config = dict(
    bias='none',
    init_std_o=0.00695,
    optimizer='adamw',
    train_tokens=729700000,
)
Each number is 50 + 12 x the weight over the matrix's rms, rounded and kept within 0 to 99. Layers, rows and columns count from 0.

# k: layer 10 attention key, 192x256, rms 0.0821, rows 111-127, columns 0-127
# q: layer 10 attention query, 384x256, rms 0.0857, rows 176-191,240-255, columns 0-127
# v: layer 10 attention value, 192x256, rms 0.0813, rows 64-65, columns 0-127
# o: layer 10 attention output (transposed), 384x256, rms 0.11, rows 128-129,192, columns 0-127
k111:26 64 50 41 37 42 64 63 42 49 54 54 57 34 52 51 40 60 47 47 41 61 63 43 37 75 54 47 59 44 63 60 66 54 46 44 49 49 65 36 56 68 58 56 53 52 47 46 28 29 32 56 52 55 46 33 50 56 27 72 47 53 44 57 44 57 51 38 38 57 52 40 56 71 58 69 50 47 47 53 44 31 44 44 15 49 59 72 48 56 41 53 48 61 45 23 39 61 52 48 71 44 49 37 50 68 39 36 48 40 60 32 37 69 51 35 64 53 35 39 72 36 54 58 27 63 44 65
q176:41 48 36 40 45 58 48 68 47 48 42 39 62 61 54 45 52 57 56 60 86 48 69 48 19 49 42 41 47 72 54 36 84 55 56 56 58 21 58 37 60 53 45 71 49 48 55 64 43 50 54 56 16 29 33 43 59 49 28 28 64 46 40 35 49 71 35 54 59 75 62 49 43 42 37 58 54 67 37 48 56 31 46 52 58 56 58 64 41 44 56 35 66 39 54 44 56 49 59 77 51 54 63 47 31 79 52 30 45 50 47 34 42 58 55 27 62 62 54 51 63 45 36 28 31 75 43 45
q240:49 42 63 46 58 61 64 70 48 32 62 46 51 52 59 71 35 44 48 39 64 61 56 67 16 34 38 68 40 46 47 57 47 43 40 55 38 55 57 57 61 53 49 51 60 73 49 52 69 59 42 64 30 63 71 62 49 49 38 27 35 43 49 44 53 49 50 57 46 53 54 67 53 58 40 39 20 55 64 44 70 17 54 40 50 36 59 37 53 40 77 49 58 65 59 26 68 49 53 54 55 49 47 48 73 44 49 59 56 62 40 46 40 46 45 73 49 52 45 44 56 41 45 20 53 22 66 43
k112:52 37 26 52 57 47 48 39 49 54 79 53 51 65 56 43 56 62 43 53 35 78 32 48 41 56 45 41 45 58 34 61 52 50 47 28 52 49 53 50 66 60 45 56 60 44 33 46 39 49 50 61 50 38 51 38 38 47 53 57 54 40 43 43 66 71 45 47 53 49 32 42 68 87 51 52 67 54 29 46 54 69 48 67 49 47 54 41 61 52 56 55 34 37 47 33 71 42 27 59 62 49 46 42 44 40 69 77 64 64 30 56 42 66 53 61 41 43 67 63 32 47 39 50 51 47 37 67
q177:49 64 46 57 31 41 35 38 45 33 65 61 45 49 47 59 46 44 42 45 26 48 46 56 52 46 51 67 41 32 52 53 50 53 53 46 59 45 60 66 54 46 76 62 45 55 47 60 43 58 57 41 58 49 38 68 52 36 35 60 47 44 47 46 47 39 42 41 36 69 56 60 43 47 55 49 27 35 51 45 56 50 56 41 35 38 52 61 32 46 41 65 47 47 48 63 40 64 53 39 34 53 31 35 68 48 44 25 48 66 43 56 46 57 55 59 60 53 36 57 53 42 64 40 51 46 53 46
q241:42 48 19 67 20 36 55 39 55 48 61 71 49 38 28 49 65 39 43 57 46 36 51 72 62 33 64 37 56 29 61 65 58 42 45 59 47 50 58 58 54 31 36 50 42 46 53 43 40 63 57 57 44 48 57 43 47 52 26 43 43 44 56 49 39 61 22 38 48 44 55 53 43 62 72 90 55 23 44 47 54 50 44 66 44 72 51 55 32 51 43 56 48 31 42 64 48 48 46 59 50 57 43 41 53 48 37 33 51 47 38 35 46 48 34 41 36 54 64 52 63 37 47 31 37 54 43 32
k113:87 54 63 51 42 36 44 66 47 51 33 30 63 45 47 58 42 52 85 34 47 70 54 65 56 47 55 54 31 57 30 54 71 47 25 43 46 68 53 60 38 47 55 64 45 40 62 49 69 50 56 56 52 52 48 54 47 42 54 27 45 58 53 43 50 33 42 63 61 36 44 43 59 49 53 30 46 50 60 71 39 42 57 52 70 48 36 44 47 58 49 61 41 59 24 41 72 51 49 26 52 42 66 49 66 59 42 68 58 25 52 42 42 25 59 49 28 44 55 68 56 56 46 40 40 34 52 59
q178:47 53 40 49 48 29 56 64 66 42 50 52 34 51 68 51 42 53 46 42 59 91 41 53 63 44 68 37 46 54 56 42 47 43 64 61 61 51 50 46 41 42 51 44 39 59 53 68 85 49 68 43 69 47 83 53 36 38 60 41 52 62 72 35 26 58 50 28 59 39 56 64 25 65 52 51 48 47 44 52 58 29 72 70 50 43 55 41 61 43 61 51 37 42 59 66 53 44 39 71 27 82 51 50 40 35 31 70 45 47 49 30 57 34 19 58 50 73 43 40 46 44 37 32 60 45 49 67
q242:72 37 42 64 42 30 67 56 63 47 41 60 23 39 50 53 46 38 53 29 53 54 48 57 57 57 35 45 47 71 43 47 36 54 42 47 49 58 59 49 63 58 62 53 52 37 54 88 60 41 56 52 48 61 51 51 68 49 43 72 48 48 75 65 42 63 44 45 55 19 57 47 69 54 31 35 32 43 48 53 20 44 56 51 41 78 38 35 59 56 40 71 46 66 48 35 44 17 63 40 47 52 81 67 68 45 42 67 47 56 59 46 64 42 47 51 77 64 50 54 55 47 53 35 70 42 45 80
k114:56 46 65 49 69 50 43 39 65 67 41 21 50 60 41 57 45 63 34 62 61 25 57 54 45 52 39 40 49 76 39 48 51 68 50 50 47 41 61 49 56 54 63 70 49 56 55 60 45 67 77 33 26 63 37 67 63 53 61 34 51 47 46 46 54 52 60 46 48 59 68 19 45 53 69 43 38 40 47 34 47 53 40 47 51 55 48 50 56 46 58 52 63 51 39 41 33 74 47 45 48 37 58 41 54 26 67 58 42 53 76 45 45 58 44 61 42 36 76 46 41 53 57 49 33 62 50 47
q179:47 75 56 46 32 49 45 74 44 46 33 56 57 35 56 35 46 46 52 47 50 56 84 53 52 50 20 32 55 48 58 49 48 64 50 38 48 57 60 42 55 51 40 56 27 71 43 47 63 70 38 33 45 42 50 48 53 44 64 65 37 56 48 72 64 69 52 58 45 65 55 66 53 42 46 39 41 52 49 69 49 62 57 64 28 77 43 38 55 35 61 76 77 43 62 63 55 35 38 30 58 41 56 20 26 43 58 65 26 54 58 62 59 42 52 53 30 55 53 54 63 42 51 64 64 66 21 47
q243:46 65 43 51 35 48 48 45 61 29 58 65 40 52 44 55 60 54 28 50 44 69 56 51 53 35 29 38 64 49 34 55 63 57 49 63 72 41 41 45 45 49 54 53 37 66 35 43 40 58 55 70 55 62 59 41 55 37 40 63 18 51 98 49 47 56 53 47 61 65 70 64 76 66 57 61 47 73 50 55 44 51 22 84 25 63 50 70 57 41 53 61 48 38 58 43 52 31 67 49 55 61 62 24 44 42 62 59 42 70 55 46 40 43 30 41 70 64 64 35 38 37 46 40 62 49 38 47
k115:49 47 52 62 69 28 68 46 49 42 43 31 43 53 28 56 51 58 57 54 61 56 68 46 24 68 54 51 65 44 46 37 62 44 47 49 37 55 74 63 53 83 50 39 67 53 56 32 46 35 44 55 31 45 39 60 68 43 46 34 52 47 48 34 18 33 45 62 51 64 60 69 46 63 59 51 59 63 50 61 54 44 49 40 79 45 60 55 50 72 56 55 32 58 48 49 48 43 41 63 41 71 41 45 50 63 55 71 35 52 32 67 46 49 54 38 53 22 50 52 48 55 45 50 34 43 59 50
q180:38 68 48 47 27 55 31 47 67 51 69 53 36 51 49 58 58 43 41 32 46 68 29 89 45 39 45 59 56 45 67 29 57 43 53 40 46 54 43 54 53 46 53 22 62 46 58 47 35 26 56 63 52 73 60 38 45 80 63 28 40 50 63 43 55 69 64 49 80 64 61 56 57 43 70 46 70 71 37 48 60 64 52 39 65 46 44 68 42 73 65 39 46 60 74 60 50 61 53 64 49 58 74 59 68 49 72 20 64 49 56 44 50 37 40 60 52 35 46 42 60 63 58 48 59 49 49 34
q244:68 57 74 33 57 37 38 44 60 58 42 62 30 51 47 40 60 34 55 51 57 41 48 55 50 49 79 42 69 40 58 40 51 48 45 35 53 53 49 58 31 54 53 46 65 66 50 65 30 69 75 27 61 68 52 34 30 40 54 57 68 49 48 49 32 54 63 50 63 51 52 46 48 21 45 66 64 50 42 45 29 47 53 47 57 42 35 44 46 64 28 33 45 58 88 50 36 69 47 74 57 53 61 58 70 48 81 52 75 44 45 35 48 34 60 34 48 49 46 62 65 35 60 44 52 54 43 36
k116:54 47 56 55 28 61 63 38 44 49 65 44 27 64 55 53 58 46 44 38 45 73 39 52 36 47 58 63 72 29 40 69 44 62 83 36 46 53 61 55 41 67 34 51 45 69 32 45 49 56 85 59 55 53 66 38 51 51 60 30 51 38 64 59 54 48 48 63 58 63 49 24 44 38 40 34 35 45 64 30 72 44 58 51 59 44 39 29 69 61 47 17 33 41 37 90 62 81 39 35 31 56 25 48 49 64 28 31 33 51 67 29 57 38 11 52 39 33 57 42 72 62 58 60 41 39 35 81
q181:29 58 71 53 53 34 69 65 65 54 57 53 28 35 46 42 37 74 64 30 54 53 68 46 43 55 44 53 45 51 70 52 37 70 50 52 61 44 35 31 50 55 73 73 33 21 26 55 62 43 61 54 28 70 36 48 66 36 69 42 42 48 54 52 51 64 36 57 32 64 69 68 58 66 54 62 45 50 38 50 52 43 49 68 52 53 36 26 28 54 41 54 35 56 54 54 43 46 37 54 57 51 48 67 53 56 50 47 13 54 41 64 51 51 63 59 59 54 57 66 41 49 39 64 55 36 52 46
q245:52 75 44 54 41 47 22 49 55 71 56 47 51 63 43 67 44 73 59 18 51 57 37 37 38 53 47 55 41 67 43 46 57 68 45 53 55 55 47 42 19 49 38 43 57 27 61 42 52 40 53 52 51 59 53 85 47 84 57 57 58 39 43 51 73 49 61 47 52 67 50 38 20 53 34 27 65 48 64 31 48 36 53 60 66 35 65 39 50 36 54 12 52 56 42 64 52 47 60 61 49 50 53 56 47 52 63 60 56 23 39 63 72 45 47 62 46 35 37 41 52 59 47 58 63 30 48 50
k117:13 47 47 34 15 32 42 49 59 57 52 49 47 46 62 52 52 41 39 58 50 39 54 59 56 60 41 58 53 58 45 48 59 49 57 52 54 33 38 32 59 49 71 40 58 32 53 49 58 55 54 33 46 57 53 41 45 45 51 19 53 66 25 42 53 46 47 46 45 47 41 40 37 38 43 37 69 55 44 56 57 60 46 64 46 50 37 31 55 49 58 47 41 53 50 55 66 81 44 45 53 54 58 51 61 45 44 46 43 51 78 67 59 53 30 75 74 46 41 35 60 62 46 64 58 53 64 45
q182:53 25 63 48 53 29 57 44 17 47 53 29 52 31 64 51 64 59 46 69 59 57 60 42 38 49 57 45 62 51 46 60 54 67 57 72 62 35 58 45 96 43 69 55 27 47 43 60 40 52 47 44 33 34 60 65 44 40 48 67 59 56 42 44 66 46 42 32 48 35 44 28 43 39 67 72 50 58 53 52 48 54 63 42 36 53 42 39 55 49 45 55 62 50 39 24 47 46 56 59 64 26 26 65 61 54 49 61 55 49 52 47 72 41 47 36 50 49 55 58 39 48 41 50 38 50 61 46
q246:51 37 52 47 40 45 36 64 28 59 43 71 49 54 59 48 53 68 38 30 29 41 51 37 29 37 32 39 47 65 55 75 48 60 41 75 51 42 55 48 70 67 51 47 34 53 46 44 54 69 38 52 40 48 49 65 47 50 31 63 49 65 46 57 70 48 65 29 52 39 68 48 54 41 60 46 39 64 50 44 49 45 65 60 48 44 52 51 57 22 42 70 66 36 47 41 52 46 49 69 61 43 37 53 54 46 48 57 58 44 52 31 48 57 36 61 38 41 58 48 28 67 39 44 50 55 64 52
k118:25 31 51 39 72 39 62 59 37 47 57 63 47 46 44 37 36 37 52 50 42 52 45 63 57 69 37 48 40 74 43 55 56 65 24 36 54 38 52 51 57 54 71 60 54 40 28 26 22 31 25 66 50 33 37 54 60 73 38 55 58 51 49 63 58 54 47 63 50 34 35 47 52 76 48 64 32 52 30 79 44 54 59 42 39 48 49 60 40 68 43 65 50 52 54 24 45 40 47 53 67 46 38 37 42 43 57 57 40 77 52 59 47 54 40 30 62 36 25 53 53 32 51 33 24 43 40 40
q183:14 44 55 50 41 32 56 42 62 52 53 30 64 42 46 38 46 51 67 53 46 45 47 33 34 55 50 52 60 25 54 56 60 46 51 59 63 58 62 65 43 43 63 44 59 39 46 55 43 53 59 59 28 46 47 49 56 59 56 44 68 48 47 56 65 51 53 51 65 71 54 49 37 66 33 40 44 36 47 56 40 53 46 58 58 07 38 42 50 40 41 43 51 58 36 54 69 60 45 55 46 76 81 43 52 69 41 32 28 46 46 22 50 68 56 48 70 67 65 50 53 45 44 59 65 36 59 26
q247:44 49 43 33 38 53 44 42 58 68 73 43 67 32 62 68 45 46 47 60 56 52 36 39 32 55 51 38 56 54 57 48 63 45 66 33 50 44 45 55 28 51 54 26 51 50 40 55 76 51 46 37 30 43 50 48 51 72 61 34 53 35 61 42 56 60 41 58 33 68 61 41 42 43 43 29 88 55 50 63 51 70 34 55 69 33 55 47 43 37 64 44 42 52 58 61 51 44 29 62 43 64 70 37 23 55 78 59 27 47 53 60 21 29 54 40 51 46 47 42 51 60 44 59 50 47 49 52
k119:72 55 48 58 31 56 33 42 61 68 62 41 63 58 42 52 45 54 73 43 43 65 65 52 66 35 68 52 42 45 42 43 41 65 59 55 54 48 35 45 46 62 53 41 64 51 54 52 60 58 44 65 47 45 55 71 26 37 68 57 61 47 48 48 33 23 58 39 67 29 58 37 60 39 53 48 62 48 54 31 57 45 48 39 71 44 49 44 50 58 52 25 41 61 57 61 36 77 46 46 59 50 56 48 49 55 48 52 59 51 42 63 31 40 33 71 51 51 61 42 36 63 45 47 62 37 46 25
q184:58 35 50 77 56 44 32 61 77 37 54 54 52 54 48 58 37 48 49 44 59 61 55 69 32 51 34 67 42 11 70 59 64 40 48 64 60 61 61 49 55 55 45 23 53 65 68 38 49 51 55 61 38 68 60 66 48 55 56 55 45 27 38 59 60 45 50 56 56 70 50 51 73 31 32 48 47 46 32 47 43 61 45 42 39 39 16 66 46 69 40 45 44 51 75 68 21 77 59 40 58 54 57 46 62 54 43 56 36 61 52 42 64 72 43 67 61 59 56 62 61 61 40 68 64 49 54 51
q248:39 51 47 66 47 49 56 52 38 66 44 31 78 58 46 50 73 53 30 34 27 57 50 61 46 51 51 48 65 56 48 49 60 36 56 52 40 55 51 42 28 44 55 34 57 71 59 43 51 57 72 57 67 50 61 64 47 52 59 62 32 80 41 21 44 56 40 57 43 64 34 57 59 35 37 59 27 19 34 38 62 71 66 36 47 69 43 68 55 61 39 64 41 69 65 58 56 55 42 66 60 53 58 59 67 55 44 50 36 62 49 42 73 45 80 51 34 53 61 50 54 29 54 55 38 51 92 54
k120:37 54 42 46 61 50 46 42 50 41 34 74 38 45 34 51 61 53 44 44 37 52 55 61 67 31 79 53 37 42 39 35 78 66 43 43 40 31 66 61 43 52 47 41 49 64 37 61 44 58 32 38 49 45 62 51 37 33 44 74 53 45 48 57 70 36 62 63 31 74 41 62 53 50 52 46 37 60 55 44 48 43 43 58 69 54 60 39 52 66 45 51 47 47 38 43 48 47 63 44 41 56 30 29 59 53 46 55 55 71 44 42 39 44 44 61 52 58 55 53 56 37 48 31 69 41 62 46
q185:48 33 52 47 48 56 38 33 29 68 34 44 67 22 56 43 32 33 44 57 28 45 49 43 48 56 53 35 30 63 44 37 43 35 48 59 51 40 70 47 63 45 47 62 69 53 46 41 51 49 54 32 39 33 61 76 49 46 39 54 56 59 44 47 52 39 51 40 51 65 51 52 43 42 41 47 59 37 37 49 36 50 62 46 48 47 38 36 51 41 47 60 40 52 56 37 59 57 52 49 48 57 40 45 44 33 58 52 44 47 61 36 53 20 55 35 61 61 51 51 49 63 46 33 52 45 61 54
q249:36 51 62 74 51 59 47 46 56 58 45 56 49 43 55 53 37 33 33 44 51 38 49 36 39 36 24 66 47 63 30 60 50 31 60 68 55 69 33 68 51 33 70 53 43 50 37 52 46 77 42 44 61 48 68 88 41 68 31 70 62 39 53 57 80 33 57 42 65 52 42 50 55 37 59 33 23 32 43 38 42 44 37 75 46 48 45 44 46 55 51 57 47 48 38 46 78 31 59 42 54 59 47 45 62 46 64 51 55 44 40 47 52 33 76 38 38 41 56 41 58 42 41 49 65 56 70 64
k121:40 34 57 46 49 65 62 39 41 60 48 46 59 51 68 35 48 47 42 48 48 26 40 55 36 53 47 52 37 50 43 53 41 43 53 58 73 58 62 37 57 52 55 51 56 48 37 34 57 37 44 18 39 25 33 73 53 57 67 27 52 57 43 64 70 35 59 47 55 69 60 22 27 64 40 39 40 47 43 65 44 53 52 26 30 64 62 61 52 70 38 80 57 56 45 36 43 43 47 70 81 49 58 41 64 53 35 42 39 71 56 45 68 43 49 29 59 30 28 44 17 57 33 70 33 41 68 63
q186:45 53 43 52 53 35 42 54 63 38 57 65 35 64 56 45 44 35 62 56 66 58 44 55 44 55 58 55 49 57 26 28 49 42 42 46 51 45 59 48 45 66 38 55 65 68 51 57 70 44 48 52 40 49 49 59 34 32 80 41 46 35 45 42 43 34 43 56 24 33 50 60 66 59 33 50 41 51 57 38 51 48 61 36 46 40 46 51 59 54 34 39 50 51 74 71 33 42 54 64 54 57 48 47 39 60 60 43 51 73 63 57 48 79 78 27 50 57 55 56 45 48 33 51 40 34 39 55
q250:64 55 36 52 56 54 45 38 66 59 40 44 58 75 56 72 43 47 46 61 66 40 33 42 62 45 67 31 44 58 45 41 63 42 49 43 60 50 49 53 61 74 69 71 55 41 63 42 47 51 46 52 52 54 37 44 47 32 49 44 26 41 56 58 39 45 39 61 42 30 40 41 53 62 54 68 51 65 57 74 52 42 57 46 49 65 63 44 40 77 39 41 60 53 65 66 39 32 36 51 42 51 47 55 31 52 39 48 23 51 55 71 58 53 66 45 63 59 62 44 32 46 44 58 40 40 65 69
k122:71 43 53 52 55 49 42 21 37 50 64 49 38 43 45 77 66 36 40 49 14 71 45 38 53 54 41 37 33 48 56 31 55 56 52 32 42 59 68 70 49 50 60 69 52 51 70 43 55 46 48 54 47 53 65 61 40 57 39 82 40 47 51 63 34 53 69 73 51 39 34 57 49 49 29 68 66 40 44 34 65 57 50 42 65 57 65 33 78 44 61 43 39 53 85 66 61 64 43 56 32 47 66 52 58 38 71 37 26 51 38 45 45 55 42 40 42 52 37 40 44 43 53 44 65 58 46 32
q187:66 56 44 45 53 51 48 48 53 42 49 56 33 50 55 57 61 54 39 49 30 45 42 55 49 46 31 70 53 28 55 37 37 42 64 51 46 49 84 37 52 59 91 45 34 59 52 54 50 50 51 77 70 48 54 60 69 41 55 73 66 51 48 62 67 47 46 23 27 35 52 46 60 43 64 48 71 47 24 84 60 54 31 47 39 34 36 47 54 66 46 55 55 47 46 69 63 55 51 56 39 57 47 52 41 59 46 60 36 61 62 49 62 50 56 40 54 36 23 38 36 55 22 55 47 68 43 63
q251:60 53 43 59 38 74 44 49 61 55 40 22 39 32 43 53 53 31 30 50 42 63 62 52 44 64 61 24 77 48 66 48 49 45 52 44 29 30 68 39 50 52 52 37 39 57 58 51 68 29 49 49 52 73 35 58 57 39 57 52 46 34 39 57 44 51 48 58 33 51 65 66 61 50 61 51 63 59 35 45 47 70 31 61 48 52 46 76 62 42 67 42 33 45 74 50 33 47 41 42 61 42 58 34 50 54 39 41 29 52 76 62 42 35 45 42 53 57 56 40 51 69 64 54 50 40 66 56
k123:54 26 46 53 46 53 45 31 32 63 41 67 58 56 47 54 47 49 65 41 43 43 55 46 40 56 48 57 49 31 59 39 59 66 48 61 38 37 45 22 56 63 59 63 48 44 35 23 60 40 49 67 47 51 48 53 58 61 43 43 33 63 50 51 22 47 53 27 52 52 56 44 44 40 30 40 47 48 47 48 52 60 47 56 67 50 57 48 20 50 49 32 48 38 43 51 65 57 60 59 50 79 35 56 43 57 27 52 52 45 69 59 38 35 72 45 44 52 63 62 55 46 65 53 42 56 51 69
q188:41 38 42 51 34 24 57 68 48 46 40 51 51 64 63 48 52 56 79 57 70 50 48 43 27 55 40 64 61 49 61 61 68 71 55 42 40 48 33 52 61 61 75 43 37 38 51 51 37 53 35 37 25 51 50 34 56 58 75 71 55 59 45 26 54 58 44 51 59 63 53 55 32 58 55 56 54 61 50 64 43 67 53 59 60 47 49 51 58 76 64 35 72 26 30 65 39 40 36 60 51 57 64 68 40 61 73 59 50 48 65 60 62 72 56 51 43 29 29 55 53 56 47 52 18 44 53 45
q252:45 63 67 44 41 50 43 56 89 55 47 28 43 63 45 59 55 32 53 24 65 66 70 50 41 51 53 54 57 42 47 56 62 48 63 35 56 38 28 49 39 46 70 49 53 45 64 23 29 65 51 38 50 41 58 47 50 37 45 58 43 31 55 55 49 34 43 71 42 53 62 29 57 47 54 63 83 48 55 72 41 29 56 48 67 33 60 52 50 55 58 17 53 57 45 45 33 47 49 46 33 55 72 54 51 53 76 49 36 58 44 59 35 71 34 60 67 65 35 45 49 53 51 72 57 53 61 43
k124:53 36 75 56 34 43 42 68 44 54 60 57 53 56 30 43 56 42 60 37 42 54 54 58 53 65 30 47 69 52 78 50 52 48 90 42 44 50 60 46 39 39 54 29 41 38 42 64 48 52 35 73 61 53 54 59 64 40 67 57 56 49 50 60 38 34 66 38 63 35 50 68 57 65 51 61 66 82 40 50 50 50 49 42 50 67 64 57 58 46 63 32 49 53 59 64 59 61 48 34 31 53 60 61 40 55 75 49 51 46 36 60 28 59 28 50 53 69 65 45 40 74 55 62 60 48 36 40
q189:61 49 54 71 52 51 46 62 57 49 55 64 63 62 42 40 45 29 51 68 45 52 50 62 42 44 67 52 60 55 45 56 76 51 39 62 41 60 58 87 77 42 42 50 55 53 56 76 58 51 54 56 52 72 71 49 44 56 60 74 51 48 75 96 60 48 33 51 34 42 43 46 60 45 82 64 43 43 31 25 42 59 49 32 41 44 43 72 70 59 46 54 46 52 55 24 49 41 43 32 64 36 56 32 47 43 35 54 51 48 37 43 48 32 65 65 25 60 56 43 85 61 55 36 72 57 65 44
q253:42 51 46 46 45 53 47 53 84 50 46 44 42 55 29 35 54 77 59 28 76 41 53 52 43 36 50 57 56 35 34 33 30 33 29 52 51 43 48 44 53 46 46 39 67 63 68 48 45 61 46 81 60 50 67 32 52 65 55 47 55 49 70 58 29 62 47 49 59 41 50 25 67 33 43 64 41 38 62 54 51 45 20 48 55 35 51 70 48 55 39 48 44 50 75 58 41 48 54 50 67 55 48 52 60 48 34 48 57 44 62 54 49 47 50 57 50 62 53 51 79 54 42 67 71 69 59 41
k125:35 49 53 54 63 42 47 50 53 28 74 36 62 54 44 44 38 55 58 54 58 52 34 23 46 59 71 25 54 48 57 71 39 59 55 51 63 45 45 28 45 49 70 48 20 81 45 49 54 43 53 46 41 58 35 71 62 72 33 40 47 54 47 50 53 32 61 34 48 40 40 61 50 72 29 47 50 19 41 47 55 28 31 47 61 51 41 51 56 44 74 48 37 45 57 55 33 41 66 41 34 54 45 32 52 73 60 59 37 35 33 59 61 52 32 50 30 55 38 58 52 47 74 23 45 52 58 51
q190:53 28 53 40 47 49 53 53 49 58 43 28 55 43 48 44 61 63 59 34 51 51 56 59 65 68 44 57 44 52 58 50 49 44 63 43 68 41 41 49 23 27 57 33 57 35 48 72 39 36 55 69 25 53 61 61 66 42 61 68 62 46 34 39 59 68 43 52 39 70 58 57 54 47 53 49 34 47 60 44 55 43 52 57 39 95 49 48 41 55 35 64 34 79 55 37 45 51 54 60 69 44 47 49 80 53 34 66 41 49 48 32 70 50 44 61 59 51 43 43 33 67 76 37 45 46 59 70
q254:52 50 67 61 86 46 59 60 30 48 49 59 34 42 47 61 54 70 43 48 56 62 52 55 50 53 47 40 39 59 57 49 32 57 47 53 52 51 40 44 41 67 40 41 69 42 35 70 54 45 59 48 52 52 55 60 34 67 50 53 46 73 51 45 56 63 64 40 40 51 44 37 60 51 42 28 46 50 55 39 59 30 48 53 52 70 45 48 36 51 39 46 32 52 31 45 43 60 65 56 57 48 49 50 72 54 53 59 51 45 30 37 54 45 56 52 37 49 46 46 32 49 57 31 48 44 58 57
k126:46 44 49 36 36 44 57 40 17 40 32 58 70 33 85 63 38 61 45 46 58 43 22 30 47 43 32 46 38 45 57 55 60 77 66 65 42 57 60 58 69 64 66 78 66 40 52 34 40 51 63 68 32 45 41 48 31 54 49 34 45 67 36 48 56 28 72 48 48 48 70 50 59 34 41 43 65 20 66 47 53 64 56 47 35 38 38 53 63 42 28 55 38 49 63 44 59 71 40 53 53 49 54 65 39 42 44 33 55 36 60 64 50 44 73 45 42 37 60 61 54 76 19 35 39 41 67 33
q191:45 30 37 47 60 62 47 23 61 46 44 39 63 55 48 67 57 48 57 39 51 45 65 65 34 53 45 46 67 37 52 72 57 47 32 28 53 50 55 47 58 73 46 23 58 52 48 72 69 62 80 64 34 38 38 47 58 49 61 47 23 39 62 50 44 52 44 25 77 42 51 47 44 53 35 37 71 33 49 59 61 63 69 72 39 50 40 74 62 75 50 54 51 50 65 58 51 45 50 57 53 44 72 67 38 57 53 33 64 46 44 45 51 45 61 35 61 44 59 55 36 64 46 54 49 59 59 38
q255:37 40 31 64 48 65 49 54 48 54 59 18 41 44 46 49 48 33 48 61 50 49 46 66 64 51 65 47 63 34 41 55 53 46 34 28 46 49 37 41 52 45 45 38 53 50 23 64 83 47 46 78 31 47 52 49 58 60 81 46 47 37 70 69 37 37 49 49 65 45 33 52 43 47 30 47 58 55 12 51 57 44 44 37 41 47 47 58 46 59 51 37 41 46 50 82 56 38 52 42 32 40 64 38 49 45 46 41 43 47 62 30 51 41 44 43 54 38 64 25 34 60 69 50 40 50 64 54
k127:78 48 30 63 39 65 59 42 33 52 42 43 42 51 51 64 28 30 35 60 40 47 29 58 84 39 33 32 59 37 50 32 63 33 71 34 56 46 57 52 60 40 32 61 58 46 62 49 69 48 53 54 42 45 80 46 40 68 35 33 51 48 53 43 40 50 51 54 46 55 33 53 49 62 45 53 64 34 48 50 48 44 63 44 49 22 37 56 56 48 45 40 43 67 46 47 78 58 41 74 31 67 47 46 38 54 62 45 44 23 31 46 33 51 70 38 51 87 45 47 26 39 20 54 63 46 52 50
v64:54 44 27 46 51 60 71 50 52 58 46 49 61 42 34 47 27 46 49 57 42 32 40 56 67 50 56 59 31 64 51 56 56 47 44 59 50 34 65 48 66 55 48 60 31 40 39 29 44 52 46 21 36 34 54 57 43 45 20 33 28 42 48 48 67 47 47 65 61 44 65 42 38 55 64 63 64 51 54 59 43 42 40 51 62 59 77 27 55 43 62 35 72 46 54 28 36 50 50 60 53 52 50 51 41 48 64 31 31 26 45 63 26 38 62 38 49 59 53 49 51 57 45 61 40 57 53 66
o128:62 67 53 59 58 32 27 38 59 70 61 37 43 41 42 42 58 38 50 47 52 63 64 64 58 50 47 56 55 78 26 59 62 55 34 41 48 50 59 59 56 47 55 39 38 47 41 40 55 55 44 67 57 49 47 42 32 43 59 53 52 54 64 65 24 51 48 61 47 65 42 66 40 41 27 41 39 60 52 52 40 49 53 42 56 56 52 45 45 32 50 46 39 36 48 37 27 49 59 54 38 40 44 44 45 58 28 56 61 62 61 53 53 49 40 65 56 57 59 30 41 31 59 27 55 41 63 52
o192:56 54 60 52 66 56 53 52 42 52 50 64 42 40 42 46 61 53 42 46 56 70 49 72 57 53 57 61 59 64 46 42 45 54 48 29 53 38 43 49 66 50 48 61 53 67 47 49 57 36 41 54 64 61 30 48 46 39 58 64 40 49 55 52 30 58 46 54 56 57 47 59 34 43 50 64 44 70 68 61 44 54 42 37 42 57 33 54 46 39 40 63 59 48 51 33 45 50 44 49 49 50 39 47 43 53 39 45 57 44 53 59 44 46 51 56 52 42 50 14 43 48 53 52 61 60 75 46
v65:53 28 42 65 50 32 33 68 45 56 47 59 55 51 43 54 66 68 57 63 22 54 54 51 63 47 47 37 48 59 50 45 47 46 48 49 45 37 38 32 54 40 39 38 41 56 47 49 56 36 31 31 52 56 65 58 48 50 47 35 35 57 63 49 46 64 43 51 60 48 52 62 45 56 44 57 64 52 46 47 58 27 58 64 37 64 49 41 53 48 69 67 41 42 62 62 64 40 38 48 46 54 59 60 46 56 45 51 26 47 44 33 44 65 51 51 33 47 52 62 74 53 54 56 34 56 51 43
o129:47 41 50 33 61 43 67 60 45 46 45 40 41 61 36 55 54 55 51 36 45 51 48 40 48 49 50 49 67 56 40 53 54 53 53 49 35 49 38 48 59 50 32 39 58 41 45 53 47 58 55 66 52 54 46 41 36 57 39 55 55 70 51 47 53 54 56 29 42 20 57 39 42 47 52 57 42 39 37 65 52 46 39 38 44 46 38 49 47 73 57 67 55 24 51 58 62 56 47 34 48 55 43 55 61 26 49 67 53 50 64 42 55 38 70 36 67 39 65 39 33 43 54 47 49 52 54 54